Weights of a small transformer language model.
Size: 9 layers, MLP 1344 SwiGLU, 63.2M parameters.
Architecture: RMSNorm before each block, rotary positions, no biases in attention or MLP, untied embeddings, normalized queries and keys, capped logits.
Each number is 128 + 32 x the weight over its row's rms, rounded and kept within 0 to 255. Layers, rows and columns count from 0. Numbers have three digits each. The size before them is the row's rms in percent of the matrix's.

# down: layer 6 MLP down (transposed), 1344x512, rms 0.215, rows 576-642, columns 0-63
# gate: layer 6 MLP gate, 1344x512, rms 0.283, rows 577-643, columns 0-63
# up: layer 6 MLP up, 1344x512, rms 0.303, rows 577-642, columns 0-63
down576 089:178120096089085148172225110161108199175081155171115138149129155114153175118154053116104084158116146093071172114132119071101146083168176100116091181130154118189095110128119090131176114107144122
gate577 100:147143127208081144103142207075083158137142154115173159170040126176115094165135124117191135131143139154123076134137143156117109145105092150097175149139152144060132099129143156107129125132135230
up577 103:085105129091140138161124118122203149128101122067151100120171159137159135122135148110102122058137122103113105090146125164143168115155115077121174091105081127167084108104064142178111073185097133
down577 098:169164122143114120196089158141146069121158080129119107115123095101158083169138165154107073118074105143096111108174126110162155110143137089145163152117093047124079084152182103154134089128139142
gate578 089:143149134192111141119148120113151140165191102088140109126184116179116136110077140143122128176124100172092106114151080151160075081137165143115142141154141071156142085096081099176173219105109093
up578 100:075122147127148107126152123089140055145120095116092170178169107120149128132194092151110124129113109098080139153119155111177124141149123129123088172155148116122126118161122118081136181045138128
down578 094:131149164142085086141106128138104118104136113084157080075150090124133099115153149128118189172131136129180087057124108089146089183137121179202136141137128114180113096084067134171108168193101143
gate579 105:130183110130159111110141124094153141118146053145086096144108107095191110186083137148105080084088141132128133073157156138129127151166107120067145172138109188172137112193107079101113111149099152
up579 101:114070129117141088180102155144088160178095133128155126144133131129149145142112095134086086121122125147178096187126153126135086164142146151132102168133099148094148168142121071080098106104150150
down579 092:136094089089078143132126078099150154108059121141139156087107112134121135150154114091054175091120080152152159145140127097171129135113116136139149129179132118132163145186111085112193106166137152
gate580 114:142101111160172104193097148168091123119132123095111116171149147106153124085173200072107110083133140129163111174125154160130126147142185100145117097134130089069115147115083140111115162172139155
up580 109:138085112122131158117069137101100183100119099204151133154131167117052117134142042164141120121116119106130143145102170102147119149113091094183128145109115170110132165122113137101171174127097108
down580 107:166127122140122133067150138125138121126132192130159147123141184100129125080115062136123152149120208162119125094078110186073080116112101152100123163120129177159110170153158080124106110128119114
gate581 093:135127184125153107166137102078126159093154139159186116154142166148132153172043118084138114120112090145074151120127146062165150133119112180105168068128072092203113090174127117158108147172109112
up581 101:115065135130142154047141121130135136152170199141122167096154082132106107088127086062165154140113150141215178142220059091177158098090117100086099146157162105128144144146122106184121118167113101
down581 110:142078134135102141136100093115146181154123182133142097111116115135190079137204099092116125148172152145145148087159113140101151143166122109095156133146115151081164119131132141120089152148152161
gate582 094:147183116092141151107081118186114148191154113143153107126061110111121167053085125162143143090044133120091111182162117126097169152133153134172159168179126152134094197157174146143111118205153153
up582 101:105151148139089115079177164140215084203102097176087158122106134128135123173097110126120128072089102136092113141137146122097090132099144171114179170105094067127108151161137081100094150160180078
down582 100:143092164120079112168127131094181093095114057087115111166136153114104160142145126133098092157222085129177129114122141121107181113108146094034139082114116093146113090168101073091159115118055089
gate583 104:137136117065170096105213126213115158110131148138118152091131134127112162118096129135148128109133113149174088130063105184078171168129142178178102129120167094065107112191132080091126115143137137
up583 099:131135121103182149175158176183120145120147126181131140147147063124154120156136101135140102106104143199174119125133126159109098165165102204129096075142140110079128141121136096099194112089123148
down583 104:081101131070106114110180100105087165161091154106114123088160085144138143056147140114159126149123141102195099111118131126138193114125135179113156131142187108088091159129123056077078103076143145
gate584 097:100154151131088155174140110136204114144052122114092104107144131116153138138122140111103095166131125087077111172138134058149155201137143148159147113095123107124100098133108155179164146123144129
up584 090:096155153119056104113138103177145147136113120114086169169158137135117097100121114191176125103167046139142102172069109166162078155130107138131159145082124103130127144122122149125088081136113103
down584 093:159158173137171116097119095129131106126151085117182099102150133091111122121047044125159140116138167191137114186104096109062127063102152131117099135092076113130075109071114131105122147169113129
gate585 102:065119143149124106132132168107112181024147100124156145139173069138190082100078130087186114160163081025141140151155161135133171139182161128171131168171115183162159087143163148112107181150156161
up585 106:190092136169132191139116077085098131093156139141185189151157160145083186117114120168110160101099111160074123158093128072100158120107131146113098146117083094165144145098128123160136139122185132
down585 107:130132087154130168080133113141070094170132117152140158142103122146178037111097092139114184142084134073129117128155129113123184094101131122165093143173125144106127127095139070123150132139126132
gate586 100:137081130089187096117150112098131147151134165081161123121142167168161160123106116090156198153118141127101150164158157197136174110137135124134091120159143125122107114139178166113099118136164146
up586 106:058096113122101148155134105108135124151085069188109116109146151096169152157185104124076114132158147169087098080192136108130170088119097186169182129124140163145141133124090085119156161135131147
down586 103:125078112084102158124182083173153115139053161110070053131151078114116100151134112088107125122142099135104110084163118085105158103125140109119112130162157120123083078137185114117116166113116128
gate587 087:105080107117128067097106050131107143157052221114181178111156090162130207124053076085162061088094062148126149070075116057133110116087078085133138121099132113113175143165087146095118096135124106
up587 090:121165130110177157177190149113102101054057176132108095144182185124111115140128149159129043183128103129130091147136098082143127128144152119121163157122130134120089130161094185134116069134101122
down587 087:139136130163149123055125148129129082141185155122154121172118134132114104087111134159144108139115170141121130122120099109139162063135146138167174101079138114215151099120111148116165189116060174
gate588 100:119079083079170138106153092132186168132123128139118167171055099111090130144151115135148103158115151113082068179125137191120137174157130068123181130096124114151113052158119143126160144101100108
up588 107:106085181081145154102107098113088184076169160125140174085140141110137148108113109204167092095162166134184146157045109072115092135131110091129155125104164137100149118136153097160100163158133193
down588 097:106114093101155184124143059149124094102144102122051201206149105129114133116146135116179107111070121058144110150158189130079087117111158104105192124183151097127103147169143144126107093132176173
gate589 098:132160115100148121077146087115142149128141122088145102157137149127107139091088129139085108153195164146188100107160099117159085136136144121091166122114104128065109165112139110081158128078097155
up589 103:156184140160161143138117150097108128143092147137115147147078096113141083098150176119154124159113137193132160120147168108105115135119109130090147164143157111156094107127143126117161142226115126
down589 099:113125080168080146162090098127156157144164148143070090194110071130063151171088139204167142110116140087098106126124178163199131103092148146142159149121111161123140113151080203176089160167143100
gate590 106:112083097109142121156124115171095164145252110105158165108132131097152149117146216152168080117154164121087083130124136146098176126152096148167095146119090146153152072119159120168171181118118154
up590 104:135136059100098161122113112121177149110176134173133171121116129139119105157100198119064125115105139108130146081117170120191136074086120129163117167166117153130135169117150106114096119182144126
down590 107:121142138169173058118177102103147098120128120102119118110140086118109087122108134102149153125174162090135147135091139142161057168122176119083066141166144173144134151130138139100142118069118106
gate591 110:163118140142167113160058135092161157140117099134126119165121143103182119127137132117129108105146103183178195137183078149098151123127099114140145121134150090198120133135131125172123118131066139
up591 117:073082135120147042165130157133097159176126184088078152145105152095107140170139124159172136148187170099092151184144087134177156130150095206119101139179150136185113106174096071125115107125122176
down591 109:105098096109163130055118183123092141179132110108145110101138159150109152119149149159138144176037137057089143171116145199217123170138109179117098110124137075178164125114118075095177089091075170
gate592 112:119139087166124117119093137142122150143101127130078189148140121106116091079149128109105182138133114100221152166171128133097062139130124072142132103162095154167164103119105112149157075101137073
up592 115:149133093120097178120189127140125185142061085073151193132114120166114096112143072094137190159087174073120123124151139165154058161152145117158147147202112155143107141152152088136099148138171146
down592 103:144101132104055132138159136144135179186100065171106116119170109143172145135166152077125172098180103168119089113136111086131081108156111148107091150167154118196131120142053102072126121115150170
gate593 096:161218151122146076138180100127093120096113100134149131101119159136105053166077145136105198193079178090139139165105122111183159118138101106126115099135102133077155103166119112105117068123131152
up593 093:142171106120113138124097092079139079124100071135116129137136146125171123186114122129158159128191176175089164121093177167155096106073110146146105098143103178146144089209133157117098174140131190
down593 102:106102174089160139100132159084086076093073129074124156218147083107147122129159127083180147127135148152159119152109110179173148157070121102117113112104140142143179146146144143100126137120103121
gate594 104:129136151063172107155146120104085090151130141149135106099172170106170073143058127146140148154119109131156176137116092144157083069123137178076170150086140109151109119139134072122190117107072136
up594 103:123183104112153130144137134110141111136117094143122144131150109103165108111166091162103135162135147126106063137136149127113153095082109142098093173158097170107096070162105094139168164176118090
down594 099:117104094074081110108151112089105111127125121158181145131103091159095125123146112121118174115156175124160192097099103123126168187087129112147130188169117099132119120083089148101177118158170137
gate595 095:138148136090192103110174153150070117148153124117106108113088128143154109149125116077120107172211127142093126145079141149156142091120099088127135135076138068123089153127112143076081197107167087
up595 096:129118148122123130130142082106129053196071119155055163124116103149075182174159128127107147139106182096061149062101119099131174053111130164127124114182147181107058113143100077119150130158168167
down595 092:173134183149173150064103090114133080150086102096180139112117126190101134115118149134130163129118158129116088189115195099098110110071086085096103082153160086114115156120186102132171068130109110
gate596 100:125171124118122121141138115200174149111181075119152109155108160114114156109093153113060084181086129138130160102122143105149130081188121118084153109131146124119121094078138140135085138168121094
up596 098:100124128220185101122152065144061172104113107107094143117176132102177139155186149129100170142116124195152171149066197139076091173133169170106108201143143055113151181131172126139137125108108127
down596 098:109136147143183122088095130144151134054105101113155113103138188138121146102150178102124114149121109146077111117149178082136131064105178105134139080167140047080130117126117069125153075128136140
gate597 119:146185142164092109114104085120112099137087123146122104139100124115133086150086121161127154152097107098161146156126154082160162136166131139129120134127143119140131157160132090164137116128156155
up597 120:133080096074161124150152160143160099141121158123051141120113129048123153140221187118153102139130145121168137145093130134078139080102113143153119059080103113088146109119101130180148153092129131
down597 115:130155098145133154076108107117134158157178104123115089040135124140148103181186157125131138144072151130166106181132142117207129186112094087155138123146136107148098168098128106095149130093111128
gate598 096:134113098153098136089154148130135114084112177104191127125185154153132171105174152146151143137126137175124076134076104083057145153092127192169156137114108134112124125087134095146108144144062095
up598 107:113150117135184149129210152151102119101159212096156141091184067092060135129126116151186124144114116141134166069108156073149207123105180094082127108107161112142123175062154159093084136118134120
down598 106:146140139143111090115132160108106198233154117112120137101138143131121145101183137115123139115174160130150155203085144102078138075150123145135113105146109118169137161109114087154117108148136112
gate599 095:146120108136107118109132147091049124165165158140143212099141087106077190103117166098158109166161147123088107155151121166166134129123117170117065091229137140158146089152106168161182175170097141
up599 090:187057117167067121102140127101128086121115089077104128092103152127131125125153158160162135083152197113114169077135080164148137141119098103181129117096160128118132138159040090147165127108206135
down599 098:128144168130119146063136192163154088134152064125131170067150126147115117156115136147132056163150172123150123127175168106097129176134127149121142151127135177121111124127121113151141156158080141
gate600 097:095129126153114084151104107164141135157108115162100166081144105122147093128146132092160123145141180079136180151096055171130117151128105095110126149101111154115138182151197093122162168085092159
up600 100:128134140134128129098110146127150146117111076142186139057112102124076120094069107075131103152142101089089161126155090186125146168124154079088174166145154149159116182114160138060136103089093203
down600 111:096154175124174145056113116166102149062192159135171140143120184188174110072138064159128076130138158118102129169090171120120095168140160127049168077139187106099205098111193085148088080073109200
gate601 102:128070132123100172116119132121127106084175117111091073114181172196102151090082103131109131178118197146088134093142120137093152115144095139100173097165118095111196061106102085094141096140123130
up601 107:119159092211119135149138144088156136136158150109106136188104128107154129155099093131169103159144103093126137111068078147176141154128138112147128090115128168124123144156123094111095122132122106
down601 106:152130177129137111110075144134144098109142127150135137103134092094120128173127103133183091154156157102112096160125073107163120105159130131156104101120092131163171154123073096147202091058133090
gate602 089:108151133105134156164149071057131138099058139141153152197114099098162135087091111120106090164086066065134133122148182118085182123122142171078135142134138102145142102129134118150133108117143065
up602 092:138097149113120106137135080112113123109136124120114062147089114096164144144099110170156065088175168111156084156117189087136125160098139099153107146182150182168164101151128119188126083133089140
down602 098:096126144196140071156150107107133125207153134104124132101089137109159060099118180152139117113170120227129112135142124047111135108091129148164157137172220154217081068129120134190156088114130087
gate603 095:087141148134148158109107170082173078104127144125133132125138068124129151122133128148169100138053150076123163089144132144081161100151133118111150115122163101125138159151146108145159111153056126
up603 099:143149083093095116172133131077124141095140135156133056141084103118116178114050161091139161127090148156130138104104116134118141140184090123111126097065121114154171097114169174107174102141112111
down603 101:152097147168136107113147155168198124141120124160092182206059113176178111109185163151108161145094196126113166082213148170072030140121097171140139078059137115164127115150119128140137128097140137
gate604 119:112101090127040105171108154069127159157146182176161108168058150139147143186146155104134164108222106125128161105184090114208089153158100093170103105134148113099110099163098173093077125166134153
up604 120:141166145105159180079117123153099119176100023123150153095224123097110098082100160164101112182041191151080114108126138154103112108124169098074147122065112130151125132154143132126130134122085135
down604 110:081098062117179144091108112145162132104140138156152107116221099106121126114132098198092097136057213130173110099132146126111143164125149122141125146168146196113141132123175155147171173092138200
gate605 103:150219125158123119153144092127118153070133156046153147120140099128148086153092155168169123150091185206152169132137133140123119175096115156085204135115093159112114056150165169122137120147140155
up605 101:103136101175103126183172105107128140159124151133165185076158155119152091158142154101127167172189166179114155128089127178105080132132179102160165117132144146147149093148137217116144113110121146
down605 100:139139167104069096188122113140085153103149109070201131146175154161069113161146130083212122133104171147139169080118119117148091158109178083138151142119127134167133141125077132120118132116136182
gate606 092:159092128146089155155055135132153184130108090162153103100111110181088181101138127094130135160129052126141153181122128096129087164158151121130125163075125199109119147134137126109156180150078156
up606 093:094109093083124120155099047118116135150161096145120153179167135071133138161165122174196092064197180175156171152195110143120200120079179138196158121163153093103138186085211114173097132163110136
down606 099:106074154113127135142082126134103125168123192088168136097094081120105161070207139160163132151113093189134127123148103094137062095158110093114076117123170184105118161147116127125136093084143097
gate607 085:115076120151143159170136109082097112107112138110139093111130144101160119103179150117160138150152135143143161166116125148114095106100155084220120120139188139148138143135174176113124097158148102
up607 095:160076169093139120141138178052082118149157158134148070184104148092200101142110097139133101158142149130121112119091127155196147169146174149135132138086151153081144156131138113111105176126151117
down607 094:157117046178129135164117078122107152114142134180167108164137105121097135069090179165141096101146143142139154175126138148117057099107122142098155153149146136124150094164122102123144108140128072
gate608 096:158182118137101154158161134147096138145132138146147210167136141126129117125143129152134133144186177145184131121133156158131113143143160116137086096149082096135140099137166178133131081116106139
up608 100:156105142104082153114132061092130232134129111158070127065151184133152072076127148103097139097148087147137105096068130132207134127142181082136146143125076154079137121121097168098096144099091136
down608 097:103189151158210127160122121150131169118167078109159117150116158072129115126126154143163097146116142104078112201164093063143151063117161125127106155108054129123107096121149103164109127117180152
gate609 100:126096083112179150140111040096139128122056105119108085147074139079187137094127110121174171122152158142106154217138180104071149087140082143140168141225128102126083159128136144097135081072108152
up609 105:123086135088075101138139152174144124150092075168129123119157082124089044086183162142146158137155075122117160052136153132122112128155182075101133153126108149153143170096113084149145139096144165
down609 104:080105066172154064099076141094108090115154081107089105152122124141159026178132121137141101113103096132091107139135197139116134166133065123141090181118060086115118108191183113181160103084128089
gate610 090:104101133122112087116151103161162096178110077106105131168165138135118153169149173114108098168149178197150139097102213098119116091147132134130053125099085099085133117123060122120123100113170154
up610 098:125164124140112135123091143112139122127171134098150146092149097182140135135112122117161131101147100117107134126148093218123153159131083152141206132165223160190179109104219110066122146107064110
down610 066:139176227094165073133142125102118166093190163096116105071118181131150134092066128139133184106191115111089074114151106136134100124089081164131173091132172136107118096159195074124094093182110078
gate611 103:154139114165153095084159131148110043078146157147103087155094169125205119154099135121192114115161134171091103096099120179138127160095122183092121156207200066144090125140151139154115123090089158
up611 095:109121116104118124089169130132138102122127169143123148092122149122140126147128127157170064192136125122167081144144100114101123118128120116154127137117125113119129163134102117140117048102129130
down611 092:157090145138094118110133047167104076127105192130124113124095088161153127102095110164092125171208150109094116089156129137104111209122103131105127114145146116161131153206137120109161109165112086
gate612 104:130178044128112146097117116110124033124119057116137196127064123131156131166148094107117132129114131134188106103135094134104112092106157139186134173153118140104121161136096111158130148113135119
up612 112:149159067118097137180117090179196088161088142117076165084107055143181135147093129134116082136152133106142181134143105179118185136156092154164132150071095109053115115078106123146120142153068101
down612 113:145183078053098155120090095157142149124079121121160153160088101120176133132111089124161028094120160158112123109135081122118142102113100095143134174071118087065140116127092094184157155115088063
gate613 097:133181153058121083101173114098102151150134128104125131111119099088149144093106191104133147122097134103068118108107159167131172148138149129128174142074142156113152087142165138071157077115161114
up613 094:150121099148107119135151199111078108132098110108104144180136136158125096141132158126134158138133120107102167173133112116139151141119096116150104094115117114144132124149073111123112212106117119
down613 090:133168115078103117148110024145128205173142111074101103091113115107182118091147147112188184108154140122104160135096179163123113154162166166094115146133133102194091110168174080138113131096115126
gate614 104:137161059146095136090100181166119129142094115118069084131071149124163155092153121139098107102111112145147053155138156117112136158153164125138182132111128135135075151140079187116103156103158117
up614 102:090105092151076176138151129096151105150114096147128125170099122138101100177166192170129135192090124168119197087193124100115117147164144096112189135178134121131130146145153112143188117104137153
down614 101:156133095111147106134108110143154128072162041140165151164157058142156110190109135175177095154108166165140124120145160139143143085159119101110140213135086166149090077170164137163159122118144097
gate615 107:097108080139094117081140108080098142129133138107127151204140100148129165152168109150139130114094127122147087149093135128164208153086127117117161131143123069144125098198100099106126089114150081
up615 110:153148137133188129093110168157132138139161144117079121143118138104076162138101121147083147092161108074130136134156108137082166128085059092077186166138124090115155124160123150088099114103170107
down615 105:092128096144150103122128148161110111157147123171163182145095103150092088114163119177221098150114164160108084129130094136105133131144154128162144184133154154125045041177159185124119136158133148
gate616 100:098135103208199187116166180162104096098154125125118120190134145081135145138188116140153126168114149173162116074120158145129129170147154118099180107157150146130148199164121161102109154125135109
up616 100:182133085099128097112095112135179094149112122101178128131160119102117096100095109210113073159154109110111172154134095133146123069158195111150102094131132095145111123176131117120133182157159115
down616 094:088104096113160115117145088146117121203152151145156151071157143069082063162086048111102122111140148126130156130113165146086155096103148113161194121137097110063155061088171158175095102162147101
gate617 095:119104150124215121120079204091165126090096141172154113077113181140118114110161230088081121102129079128135130133108151107158094114095112129125111116146090083161142108133138140151144172088180173
up617 097:132110141113085120108093076082075108101138151082078175128102116060073149084091110122124156080105117138159044098102169141160154126083134160121114101069135140108139110078095176130064137137139116
down617 098:134118162126161099112162170097109078130076080116113133078187176165126122135172155085089141113119136136115201117164130130193092128100146104200078130174135115046143091169156179133193115129127142
gate618 109:066157098140130143109148099089174108111144136117114062099124142134095153164164133101106153121182138101148095133128076125100200126111151148124099134154093117143084113076123123111117141129153135
up618 109:136085103128133124151175126022115071110143120130151102127128128137134200109156080062117157167160134125114131117100165170127174123104098098154145088104122097151134138096107127098161105167195119
down618 112:091145103151232131105128116120121158119099126127168117128125121119109198178177115171205133137166118139090141132087107134120098148166116074113086081116113172153096113089097156109098127096147158
gate619 085:140108116098159114151153148111156192193182115114140092103104191157154115111128140101194129118138154136120086116140168173101132078120115200105095077148179145117105133106133124124131097139127098
up619 092:173152115173133125085132079122170117100014132096151056119141091083124118142141093112136108142103158092136103127101125096134137147126079214105149089130149156163139117096120185087154157106116119
down619 094:130114149061165140158124145085168163200158167190139219101106146157101129111156158112130121143151123142124087165101130108121118164165183162150125117124108073129114109169138108228107090126155073
gate620 089:141100152183092152135062153120109153060205076121159102144086079165071150108168120166131104123152130135146126139106146122146154162100120104094120058125117180140149107121156112127192141151130159
up620 096:116047192151130129136154089117093084103123138164111162090117138116108105118084160124144153099166136159196140065126108113120104184134103139090100079114171091070159112160120099103090126143187130
down620 101:125105092115120141109133110162102110100158162167096135095215071135205160147225092091125127140066111150147078117161137141184138151141114168121111126149110102122090127161161162079119111130099127
gate621 101:135098105127174162152148142141142096131117117127057112163152164150089114081123143122152185053112182140139113109136071187121109080104089096127155147125143120145125123163180054123071082103105102
up621 105:141131197133116137060106138050138083110069093133100061199121122171075156157190138142105094101206114120086123153152180136102105164131218190174140129138189058187129131151109148167145124161129171
down621 101:082144167169129143067132105086092171044101123110168134099126145129084131108125165091079140132171126127116162085156172193112114143108104159092125115091111102208110093161171084142155121124143166
gate622 099:130166078109143163136135112144145154103140132136143150089184138159114151124115113133098138091101211171175144110144146140123150113107130125148142109133130091125150121094172075161130120172144132
up622 103:210191105195123183187166134123104151084105149071098146109130136058083134146157116152178154161161160104137138091099132176084149122115130067131156137195134172131156089158126130121163142131143110
down622 108:150089089128163150104137124160071157107075112128068173109163181122135160139148138149167151145115126112158099105110097124144178107124075145168094072149071131178175107093137142103130058179125180
gate623 095:155138084114090166146090098150129183133104138121189124087149135148148131132193135126136167176132165119131145156122108125161121115102181100167061127174104202137124130146149095142106210158090137
up623 094:105080137075092028158150150121128074122112112110116179164101094128092182098128114105145157061074166125141204129131136141171153136122123113103096222123132136163148099129112136138140078111154168
down623 099:114113099127084174105111140099125125145125113091094091130176139094162109075119119145108192136180141088155114135158106146130145122116166135155133148127155176106127118186146075151149123099090095
gate624 096:098152132174144150105102101126112136157165115119067120174182143135171108152119119164150127123061172138131140083102157079134138139130089086150146080120144120084091122122160100104106105155167095
up624 092:079166063144121061164035089134124137055154208071165086140179148129153095119152142087088151102138156117145131133153154108132114137131139150111150192160179128114118115148146128161106185081132141
down624 099:152144153145146126153180137135145088156170156156085131113156147141148067149068103156133182100136105069075106131070120172068147235100109111122088106137107066079125121155136130052128132137096028
gate625 092:142180151146212156120193151146165142174158113119137134145101155142118119095156103157103070130094119222120160090090098117162078115119129102130145104074076121097158152060154083146125105157042140
up625 108:132100100084079109121043147118163143139162143159151178144115135175093079163123146091150106136153210080105123115159166093133190141071148103136077128122150152146126142143086148075133104117103088
down625 090:169133103172116118093144165115162102156164163146137146113137151140106072147134129111146112186139168144080083132152147131151184115127168069097109146109115141136131157103141105068200128100062142
gate626 090:159135122124103121114175187084099121140057085174204134154134135065117113136161167133059132139068074138149161146148110108108132145155123106198150071160147085094120114186137157132106144100138146
up626 099:153141106053095083132094143119153142123103102119128108143175076142153156114169074065125102093088128162071085139167178140160113100112055126129164096177198133115131134118108123090149121138150069
down626 094:110056104096147110146093116104107121129165137087183130174161159074150139094083136140156132142136124069091187051133069123125112134136073189133158129119093183095164127109086060139106063194132125
gate627 102:152150095161174150138165114112163144141132182107125154174092165156084055149142125142170133083159108093082160151109178095090125150130163136142133097194104085093185097157125111129111100082126173
up627 097:143116143125186097134108188172167126160151144130172121085145152129150105118132144081105137175139112149131172132185059097113070112094185110142109121134160143159125084100114072119145149186042060
down627 102:121146102127139138133094138122109122161087104155124164122162107105076101154110125134111133118198106131164103149161091146118118067117133098183132114099117116137149143116108098136160088157083139
gate628 107:144133180118135188094081114085163188132101122132147123136139111073204124150155111137106150141096213147108172149108158147148084168086130136145143116082127137097107113171067147195098155092136138
up628 110:151082155100101103136130178151116077127159194129122060170163081124075098124105132126115156208093144133113142149101123116111130174102136151132135102125114186104150151176118175134111146119177154
down628 104:152128112135094137124123153151127149117139128091165094195107130169091121204139138101100128111092073138119158119176196179161084164157142132093099084105148114124087160149126156169153135129112088
gate629 092:144086091119149133076072133160102094134106144201074140136152125069132123062181160096144080144143089161222115156107123141138078176132106070154167157134150123092093126172066092136123161155154121
up629 091:198127110125148148098089161200097113141097164087096122096135112135077115085125151170122093130086082161070133153165154101155172191133124077142099143118109171098140108161133123100076094109150111
down629 093:119078119134137166068075095094107158072113141101118133159110129117161102168089109123178065111139108139155137065122109148151161047079063118142163194155061121142156137112110165154174090085118136
gate630 096:171170069098110116140128119169158122133096111108118101139122160157107142089060133154114149180138116171140097167144115121152112133098167084122152139187090224142087112139110096128130104133162106
up630 104:158111115128085135173130145192136162179129116118136072154203116103163162106073051132116089126090186135163134113130134140161110084139152100069166146156110135112120102123130099163164136123106128
down630 102:034103123134055098129162137108163075130084134136146125148182066176127151085177113185107144108118127132121097150085120102124146152171095149200103109177156139168103130153123133112132137160192101
gate631 097:204110077126101091170059154108066141167118226174084106142115129105142127102106080127103162182100078119125109137099131084129107113099110085143101097106136108138105163134106177150154137157097152
up631 100:087114152126158122071141146141176125058181137150175124114092111147111158100090122139160123123092123084113107068154111173085095106096148096088128125109140145107124155157100172096128130101137071
down631 098:077112125131100128116148166147094152165124176126142113088103144096116180143144160116101157124160097109167107122160098139121166120135101143081145119133162111123127128117142108116122122109146130
gate632 104:120127150064113111133155086120083116109126192125139073104133132146128107110099098147126147094151161167144156134129109094092174120083122044085114112112142096094128079093111165150105099113091176
up632 103:127140134157055116141183085176127049116200119087163092120132126052145094152082133101139137095166150093143078108143101153157108034127209145089075147153135117131092077122109119126131073112120122
down632 103:148114117098161146153117164112148123164137136087107131117065132141181113140145185086185215127164103123155183138131073168099121105143104070182098123075086074152119126121160122128112099180137064
gate633 084:100131142092169202181149169119099103115127114128164128089104130160116157122132086126081147186173132129135128147117158116104185141122162167144100163141127188144125077161125153100153149102131098
up633 099:184149070172108222123085070082184104084123119102066143155074154159097124161104183165115158090117240116110119127135115107098120105092135142128094097110112085134151100088114141134145077156128109
down633 100:096105147129121113118097162148113120151124190084119159059176133171139115093163064144173125129098123133153150144098141178150089165173166133141148088147102117141141105131135130114135196143125123
gate634 093:125131147098166124130124158123139127067085128181077168145200058166141118165159154122132116141151152107134146170087186098120122139112134171121150161086149203129133116153108103145136156074146132
up634 091:141062119096145152116160168166140149186142122090113101092093079129137091085084104151122152156129146130163108093165130116079087129174139138085071064110134143158158067089117147143095156171085145
down634 088:162146152147109146093127129126157126106081155058127062120118104074130126168132072093108137094124130054141107110160096137131126143151094106129137156104122074141137148100199155121145132114141136
gate635 109:103125105095115095148113099114136048110163123122144142131099148115160129052110112068151121149098129069145098132066182162134117115096135134099143129066088171100093135155125147087145164087101114
up635 111:197068197158184163110139186117148125097106096152155148101122144122054153153126181118138116104149112133184130112201089126183168146131110084171130133193160124132138168081121106138122143137162150
down635 106:170198160133127163096154189109114174112097111156104092124170123125140151209172107144140107107120093149156193083125124131151099129098157137219124119119112105151154128153114093174133134109138153
gate636 095:067171132127142104093087177094109208064151089166083107115150201032214125099140133124160121106080097125075114100097178154100158132150095132123129111137112166159155099142114175170114162106069125
up636 091:147115177166097082092155141182122070180144151143200110132127123169121164139122157141202114110196082167181167196155111166118138096149154069102127153126174112051161144127163148081162093153125111
down636 101:159100128152166136162101153107172108146111079109146126108134130130125127120129130141110180116112156095095116105125145134102124181130159131165130146183138134121102130117095165161104142173078174
gate637 101:104142113109152106135107122182131170078101125157108094061126209130136115152087138079163189111178202146156151156108122149134159087157169122140104133158148126167107124121150061122149113165188139
up637 099:091090176115162122134143129156124131150150104154124143158111128157124139135092141130130134107114156134127185177140068193141111165108135120113137148159171070102122103101144056176112143151149174
down637 105:079117112092146106124192104091110134142124079110145200095087119140128155111102090127108176135099098123117161116114115093169101090099096140027152141115134127115130099166113084136126141103116177
gate638 083:182155164116146120103085164092159197154124037115176112069133197214095106104126165145139143078087155124091159123106168084161178149134122107167110105127137161106146076146087143193127150076157113
up638 093:105110090160139122125181120159139124087081145148145078163098168078111147155117104151124125172180096118148100151175143131117121181191118136162120152133108089121117104128108109121153190127116139
down638 105:150180141094107100138056163106130144167133071123089134154158158191092117088121139106090145129080101101100152141096097102149162117106169162144134076150164153086152150128105152124140123094109135
gate639 111:128130119085147141180122178193174186130158105117103113135136070079063098127134123168160104092112139112190089116125089142136135145125162120110173122166100190110148124041152092124174142131140103
up639 109:128145109118124124120114117184127131142161049123127085116064090137108122123129172098178137094150168166195124114132073116159070113107111077148140015148103139134086125101143102136074150140135163
down639 108:127173127158172160130111130153130161193117089145106139077064095082170115105130162158163093123154086093148135082126169130101153114173128071160145039138101081139118153079120134100130116085099084
gate640 129:129108155141116139181103171132130119115161165183132152152155163205156114135110118141062115103092122082161095155141087096107162118147113139149146137089094134101139187077082119100096115131126071
up640 133:139156146155132132083171099134145131140144114104172138089115108128159095137173101153101105196111141137167191113115157119129125125111100134100130107150192096147101171177185112120203118066104220
down640 130:164138081130174127069160098180091161131104120115187104098196148114118099161148131114129098131136122128152180144100121167117154095105113172119160112151191145154101127129124149153151192149097139
gate641 104:128145073170126134139199144116083138159124154138116132109165111132036156102157137140163087149093127127137132088139109071080128114128151068159101138128094089046126135107126156136144136087120141
up641 096:111166128098126100151123144163187162114182135159103153098157060163119102115149114141100101161140131144151187082146067134167077081168123112135116162104122173112077198137154138156175135135121138
down641 098:135109150100086150152090166098112120140066139127145142112042133129145109139153129112093116108114088112122180135118166141046157086103128138086191141083128101110097135134135082145137167088122155
gate642 100:086158069113161145157085142084171148161139159137176175143135101152164151082163153113095117073059132151186152192096110123117134156121191174092045140134087210146167116080072117108108106151066168
up642 101:148144131210149061087150139118215177181151184117097121103158059138170136060151177105117160136101129124138128126094131125165106144153117173180091100127110130107106149137130149070110039135092111
down642 101:107123138113153116099195107116073157190118167082062062113142135055175116116118167115153126116083138082104132150097134136155083181139166122125126088140131146118150104128118070104107095112090152
gate643 127:122148179160183139136109149114169130068107093150129158183136127158081131112126096139138013115147112116127089106100128192105084053063115087169140195166119148111113110094125114106099116085132119